Weights of a small GPT-style language model, trained from scratch on English Wikipedia.
Architecture: RMSNorm before each block, rotary positions, biases on query, key and value, embeddings untied during training, gated attention, value embeddings, learned residual scales.
Training: a variant of Adam for these matrices, 132M tokens.
Each number is 50 + 10 x the weight over its row's rms, rounded and kept within 0 to 99. Layers, rows and columns count from 0. The size before them is the row's rms in percent of the matrix's.

# down: layer 7 MLP down (transposed), 768x160, rms 0.0759, rows 49-68, columns 0-79
# up: layer 7 MLP up, 768x160, rms 0.0922, rows 50-69, columns 0-79
down49 104:49 44 60 46 84 66 44 42 62 49 48 42 49 39 45 41 72 60 59 51 39 53 52 40 72 37 43 49 54 56 29 36 30 57 52 46 52 47 29 48 56 50 58 50 54 52 34 48 59 54 29 44 53 54 37 52 45 43 55 44 49 51 46 69 64 33 37 45 51 73 33 67 36 58 42 55 64 60 57 47
up50 084:66 28 86 19 51 55 38 29 59 05 67 82 56 52 40 40 55 40 46 46 44 51 49 53 67 58 46 42 41 39 53 47 51 76 44 45 53 51 48 66 35 44 53 56 31 47 43 55 38 59 54 40 47 40 49 42 59 39 57 56 44 54 55 47 48 51 45 50 51 53 56 51 47 52 50 53 35 56 50 48
down50 080:43 75 18 86 77 35 65 65 51 86 25 34 51 54 52 69 42 57 51 53 62 50 47 37 35 46 47 54 47 69 49 41 37 60 54 50 45 57 44 39 65 50 52 52 67 56 57 51 59 42 44 39 42 49 56 50 47 52 50 48 47 55 43 68 41 55 60 57 60 43 43 56 58 59 52 54 50 55 51 48
up51 107:50 43 41 54 51 60 67 46 53 49 49 54 58 50 60 52 60 53 39 49 31 46 51 60 56 63 40 40 46 50 46 42 57 49 40 50 60 60 47 61 62 46 40 29 50 64 46 60 45 47 46 58 57 55 46 51 54 54 64 48 39 48 30 41 38 72 44 47 57 59 40 32 68 61 39 55 68 53 36 35
down51 101:45 40 62 67 52 42 58 49 51 66 64 53 51 42 45 42 47 30 44 48 39 58 74 54 61 40 49 34 52 52 48 35 71 53 49 62 46 65 38 51 64 58 59 40 33 45 56 41 57 45 30 43 47 50 36 72 55 47 54 52 49 52 51 62 32 47 41 37 38 52 39 56 58 41 45 38 44 45 48 52
up52 086:65 53 44 49 56 62 41 52 46 58 57 36 36 55 37 36 44 63 51 54 71 43 50 45 50 67 36 45 58 45 57 46 50 43 48 55 38 37 52 47 44 43 45 30 68 49 63 47 51 58 41 49 35 49 61 41 57 66 69 41 55 57 42 36 57 46 45 66 30 55 48 46 42 62 38 32 56 58 57 66
down52 088:35 52 51 50 41 60 34 43 34 55 44 61 66 51 44 50 36 57 45 32 57 49 37 55 51 63 55 50 50 38 53 44 48 62 50 41 46 46 38 54 59 20 28 41 76 52 49 56 47 48 42 46 74 64 64 67 41 70 56 55 58 41 53 51 57 46 51 44 45 48 69 54 40 66 48 33 63 41 48 59
up53 110:46 49 54 55 48 49 51 45 42 56 45 57 40 52 48 23 50 38 31 61 77 85 56 59 57 44 56 44 58 71 62 37 57 52 50 67 48 40 53 60 51 61 38 78 51 44 52 47 41 36 53 61 65 53 41 53 50 44 45 50 51 45 49 44 56 40 58 51 56 55 55 45 54 52 50 38 52 47 36 42
down53 109:51 57 39 65 46 50 42 50 49 65 68 55 49 66 44 65 64 58 39 65 44 53 65 58 43 40 54 56 65 76 55 48 52 46 65 49 44 52 52 70 65 48 47 67 60 42 58 64 54 41 55 48 45 46 56 43 35 51 51 44 51 45 33 47 47 36 51 67 58 76 49 76 54 56 49 47 56 35 49 47
up54 104:40 44 53 47 42 55 43 36 56 58 54 43 52 37 42 48 51 57 48 52 69 46 76 57 60 35 50 64 43 76 59 40 66 48 45 41 51 41 53 59 35 45 41 58 57 46 55 58 46 49 56 52 53 65 53 40 34 50 44 33 40 45 55 51 65 46 64 31 41 58 46 41 63 47 60 43 71 50 34 46
down54 102:66 51 44 52 44 40 41 53 47 65 69 51 51 54 48 51 34 58 58 32 62 63 56 41 50 57 42 61 37 58 64 40 48 51 57 49 43 39 48 46 65 38 48 55 57 53 59 39 57 53 51 40 57 33 70 20 62 52 32 42 51 57 36 40 50 52 57 46 45 47 48 26 50 45 60 58 40 44 48 57
up55 103:26 48 49 42 38 55 47 59 40 60 40 37 45 68 51 55 32 64 57 52 53 47 32 37 41 58 30 22 52 55 25 57 64 46 39 46 60 45 45 36 30 51 45 52 64 44 42 57 50 45 57 39 57 47 54 59 48 53 48 44 51 47 59 49 62 56 50 51 74 65 47 42 49 25 40 61 48 54 46 39
down55 102:51 63 36 36 52 37 52 57 43 69 41 54 47 52 53 65 64 45 49 53 46 65 55 44 45 42 62 39 66 46 39 63 47 45 49 37 60 47 57 56 42 55 57 60 64 49 38 53 33 53 58 52 51 51 53 66 49 61 62 44 42 32 49 62 60 50 41 62 63 56 52 42 39 38 56 61 53 38 45 37
up56 100:41 34 43 39 45 43 38 46 40 42 42 46 61 43 43 56 51 41 52 58 49 40 34 48 67 57 45 45 51 59 47 47 44 48 51 52 45 53 66 54 62 59 58 65 47 64 43 40 48 39 56 45 53 43 51 58 46 52 40 49 60 71 30 50 42 61 67 62 65 62 48 59 42 57 44 36 53 53 66 42
down56 098:44 34 51 61 38 54 53 66 46 63 54 51 35 48 35 53 37 51 30 57 39 42 29 56 52 44 43 32 32 54 50 58 22 59 66 48 55 42 36 35 50 66 46 56 39 58 53 41 63 64 72 47 40 56 47 63 43 55 54 58 56 35 21 61 30 37 62 71 44 43 51 68 54 41 57 53 47 46 49 41
up57 098:44 52 45 74 52 38 34 45 37 66 32 45 42 37 38 58 40 55 32 65 51 51 49 46 42 42 51 29 29 47 52 39 47 45 45 67 47 39 49 52 42 49 34 27 63 56 41 46 51 55 55 41 54 54 57 14 63 48 53 48 55 59 57 72 52 38 58 51 47 48 40 28 43 63 53 47 55 57 52 64
down57 099:54 43 56 52 52 54 63 48 52 40 54 45 54 49 45 36 57 28 45 48 54 46 33 17 46 39 49 51 59 58 49 46 44 45 37 48 57 45 38 48 43 51 31 29 52 54 50 48 60 56 64 37 55 57 47 58 58 36 48 41 47 35 43 48 49 29 41 39 52 53 43 29 36 49 43 56 46 27 54 39
up58 113:55 48 51 46 44 48 53 46 45 56 60 38 50 46 51 42 38 43 50 73 44 60 74 52 47 79 49 52 51 53 57 27 47 48 51 51 53 39 50 67 41 52 64 45 69 44 47 37 52 49 52 76 67 39 49 32 49 45 58 54 49 50 40 50 34 54 42 56 29 50 49 68 43 47 55 50 47 60 49 40
down58 119:50 53 49 52 44 51 46 64 45 52 50 39 53 56 43 53 62 51 48 34 47 63 50 27 35 46 44 67 54 43 58 40 35 38 42 51 64 60 61 66 42 50 36 44 59 65 42 67 51 47 64 27 50 53 51 32 76 62 58 59 60 54 36 46 49 43 62 56 52 29 43 44 79 52 52 57 50 49 37 53
up59 107:53 46 34 68 39 39 54 53 56 53 68 35 71 39 47 54 57 49 72 62 53 44 48 49 45 45 45 53 64 52 43 59 59 47 49 39 53 39 49 46 26 41 54 59 71 59 27 40 52 35 61 46 43 55 47 40 49 47 50 57 50 53 46 68 51 64 56 62 58 63 47 28 65 27 52 59 40 43 53 68
down59 100:56 54 41 49 70 43 44 53 47 69 57 58 47 41 74 46 51 53 35 43 48 48 53 36 38 34 47 49 56 46 47 57 49 48 41 56 69 45 26 44 40 59 60 56 55 39 63 54 60 54 55 50 59 40 48 58 57 79 37 42 47 44 56 60 45 39 50 29 60 53 34 44 48 37 54 50 37 52 52 56
up60 092:27 57 47 45 52 36 48 51 44 62 49 58 32 42 64 38 56 34 45 50 37 55 51 50 38 52 46 46 61 40 35 70 54 43 57 37 31 29 55 61 41 59 45 52 45 39 63 30 53 47 51 66 36 53 46 48 61 52 40 40 63 33 62 45 51 37 50 42 37 61 48 34 48 62 58 44 50 43 54 42
down60 092:47 63 47 53 45 56 70 62 51 71 40 45 59 53 54 51 46 45 45 66 45 29 33 62 65 46 57 45 51 49 36 48 43 59 64 38 54 24 54 38 51 55 48 44 46 50 44 51 44 55 48 59 42 46 33 52 45 62 51 42 42 37 58 47 64 48 52 57 60 64 73 60 39 69 59 43 59 55 49 52
up61 093:45 40 51 46 58 46 28 64 46 45 48 52 31 41 49 38 65 51 53 61 50 66 63 43 56 58 40 49 64 56 37 49 34 42 57 52 56 62 62 54 66 49 58 40 67 39 51 51 60 49 52 59 44 54 47 47 48 58 34 36 55 33 49 58 46 44 76 50 46 35 48 24 58 62 48 35 57 50 56 43
down61 092:46 52 38 55 50 37 50 38 38 60 58 54 52 62 51 55 49 47 58 56 50 49 61 65 50 61 74 42 57 48 58 70 61 83 41 41 52 38 64 59 46 67 53 54 63 41 49 57 40 37 47 57 57 36 56 50 35 52 46 53 51 57 39 49 60 59 63 58 48 70 59 65 41 58 25 47 39 39 45 46
up62 097:49 44 43 44 45 47 42 55 49 64 61 41 64 60 57 64 67 71 46 42 56 62 46 66 45 46 48 40 56 37 54 52 60 46 51 72 45 54 55 56 65 41 62 68 46 41 51 53 63 40 44 39 71 64 73 27 53 29 51 63 35 46 50 50 65 59 51 55 57 36 55 72 55 54 55 60 51 56 47 54
down62 102:49 53 59 56 52 51 44 50 49 43 47 52 55 29 48 53 43 64 37 41 55 57 53 52 46 50 48 57 60 57 69 52 63 60 36 55 51 40 50 59 64 27 45 34 56 37 48 44 45 43 47 24 49 63 49 38 48 53 60 54 48 44 38 39 49 57 58 48 56 44 33 57 56 53 59 54 54 32 50 59
up63 092:35 50 35 47 34 34 30 41 38 67 56 36 53 54 58 45 41 54 43 62 74 42 77 48 56 63 28 37 36 56 44 61 41 47 46 42 37 30 46 60 51 52 47 40 54 52 38 66 55 57 43 50 44 59 57 43 42 58 39 41 74 43 58 57 50 57 59 44 53 39 45 61 63 60 57 50 42 46 44 52
down63 094:39 53 39 40 52 22 68 31 56 55 54 44 55 59 55 54 35 71 49 52 47 51 47 51 61 55 48 38 48 26 54 28 66 49 73 60 32 37 36 54 46 69 55 39 59 73 47 75 43 60 64 40 49 45 45 52 52 45 45 56 56 49 50 58 48 51 24 42 50 43 27 52 46 52 45 40 57 52 35 65
up64 113:42 33 50 45 55 31 42 66 42 62 63 41 61 51 58 58 54 49 55 54 55 51 55 70 30 52 41 47 55 44 52 53 54 50 69 73 44 47 61 44 41 49 71 71 67 51 57 48 40 46 53 60 39 51 47 57 43 60 41 59 59 50 34 50 46 52 52 32 46 49 59 50 49 62 55 35 46 49 34 71
down64 108:54 55 48 65 50 35 49 49 55 47 53 54 44 35 48 62 47 45 45 43 41 62 55 38 35 58 53 39 28 52 57 49 61 21 51 52 47 49 48 51 48 48 49 72 55 45 40 49 59 49 20 62 42 58 53 48 30 47 56 46 68 40 59 62 42 72 62 40 47 43 32 42 53 68 66 59 41 58 45 43
up65 107:40 59 53 32 46 48 37 50 32 65 54 54 36 38 55 44 57 54 58 41 48 55 45 58 25 64 58 55 51 63 50 39 70 45 42 47 46 34 46 49 40 56 39 49 44 37 63 63 39 58 35 47 48 41 40 68 43 51 58 33 52 43 66 38 58 46 52 49 66 56 58 41 46 51 54 53 46 50 47 44
down65 105:56 51 39 42 50 47 42 50 53 59 53 51 48 46 47 43 45 69 47 39 52 42 37 57 37 62 56 65 39 43 60 37 41 65 71 39 50 46 51 39 57 30 55 44 58 60 62 63 58 50 44 51 54 46 49 39 59 60 39 36 61 50 54 49 66 53 59 48 60 33 55 37 58 49 57 60 55 45 44 38
up66 104:38 51 60 51 45 31 58 43 38 51 64 53 66 60 35 19 57 48 48 52 40 42 44 35 46 47 52 62 49 38 56 47 49 46 58 69 48 47 58 61 54 62 46 64 50 52 51 56 41 39 51 50 44 25 30 55 53 47 50 59 69 49 42 52 50 63 45 52 46 47 51 52 41 50 38 35 33 47 41 38
down66 110:60 63 46 48 43 59 44 66 51 58 55 49 52 53 55 49 47 37 41 38 68 60 44 43 54 32 53 54 50 60 55 31 38 47 36 46 53 42 38 45 49 42 38 49 64 49 47 25 59 45 71 48 46 49 56 58 51 60 57 56 43 48 39 37 57 42 48 61 43 56 68 57 51 38 67 47 34 38 68 44
up67 101:54 39 59 56 44 51 44 33 44 47 71 56 60 47 30 42 48 50 32 45 46 57 44 46 64 64 44 51 62 49 61 49 43 45 44 66 36 28 59 64 62 59 65 44 33 44 51 63 47 48 58 50 54 36 47 50 49 48 50 49 49 39 57 61 41 56 58 65 41 64 51 41 47 58 54 42 54 54 52 48
down67 101:52 57 37 50 47 68 63 60 51 53 62 42 46 44 57 59 39 55 41 36 43 65 49 55 54 59 49 44 30 48 72 39 25 68 33 52 42 58 66 52 57 40 52 50 53 25 65 53 56 57 55 63 59 42 40 49 49 49 40 71 49 48 50 50 60 48 61 63 53 51 64 62 60 43 36 47 41 41 47 40
up68 109:29 41 38 58 46 51 49 43 47 51 57 53 53 57 45 51 38 37 43 41 35 45 52 46 40 38 37 52 58 59 38 49 61 45 60 39 41 55 56 54 59 58 62 61 45 46 52 54 48 61 48 30 47 35 45 58 30 46 57 75 65 51 34 53 40 37 31 36 34 34 57 68 50 51 47 40 60 53 49 44
down68 108:37 54 43 56 36 48 49 52 41 54 52 49 41 54 58 52 33 61 44 27 54 66 51 51 39 49 66 67 55 49 51 49 55 38 67 39 39 71 58 50 63 46 50 56 44 45 39 60 40 56 62 42 61 47 39 52 52 47 53 54 44 53 47 49 43 46 32 43 46 52 66 70 50 50 41 66 48 33 52 48
up69 097:67 39 46 50 47 51 52 47 58 39 56 50 46 57 56 58 47 55 41 55 57 42 40 66 64 32 35 47 39 61 49 49 62 45 79 47 42 63 61 50 55 49 59 45 56 64 49 60 65 61 54 39 56 44 33 40 43 52 34 54 52 49 60 35 57 53 43 68 65 69 39 38 63 55 56 28 47 51 54 64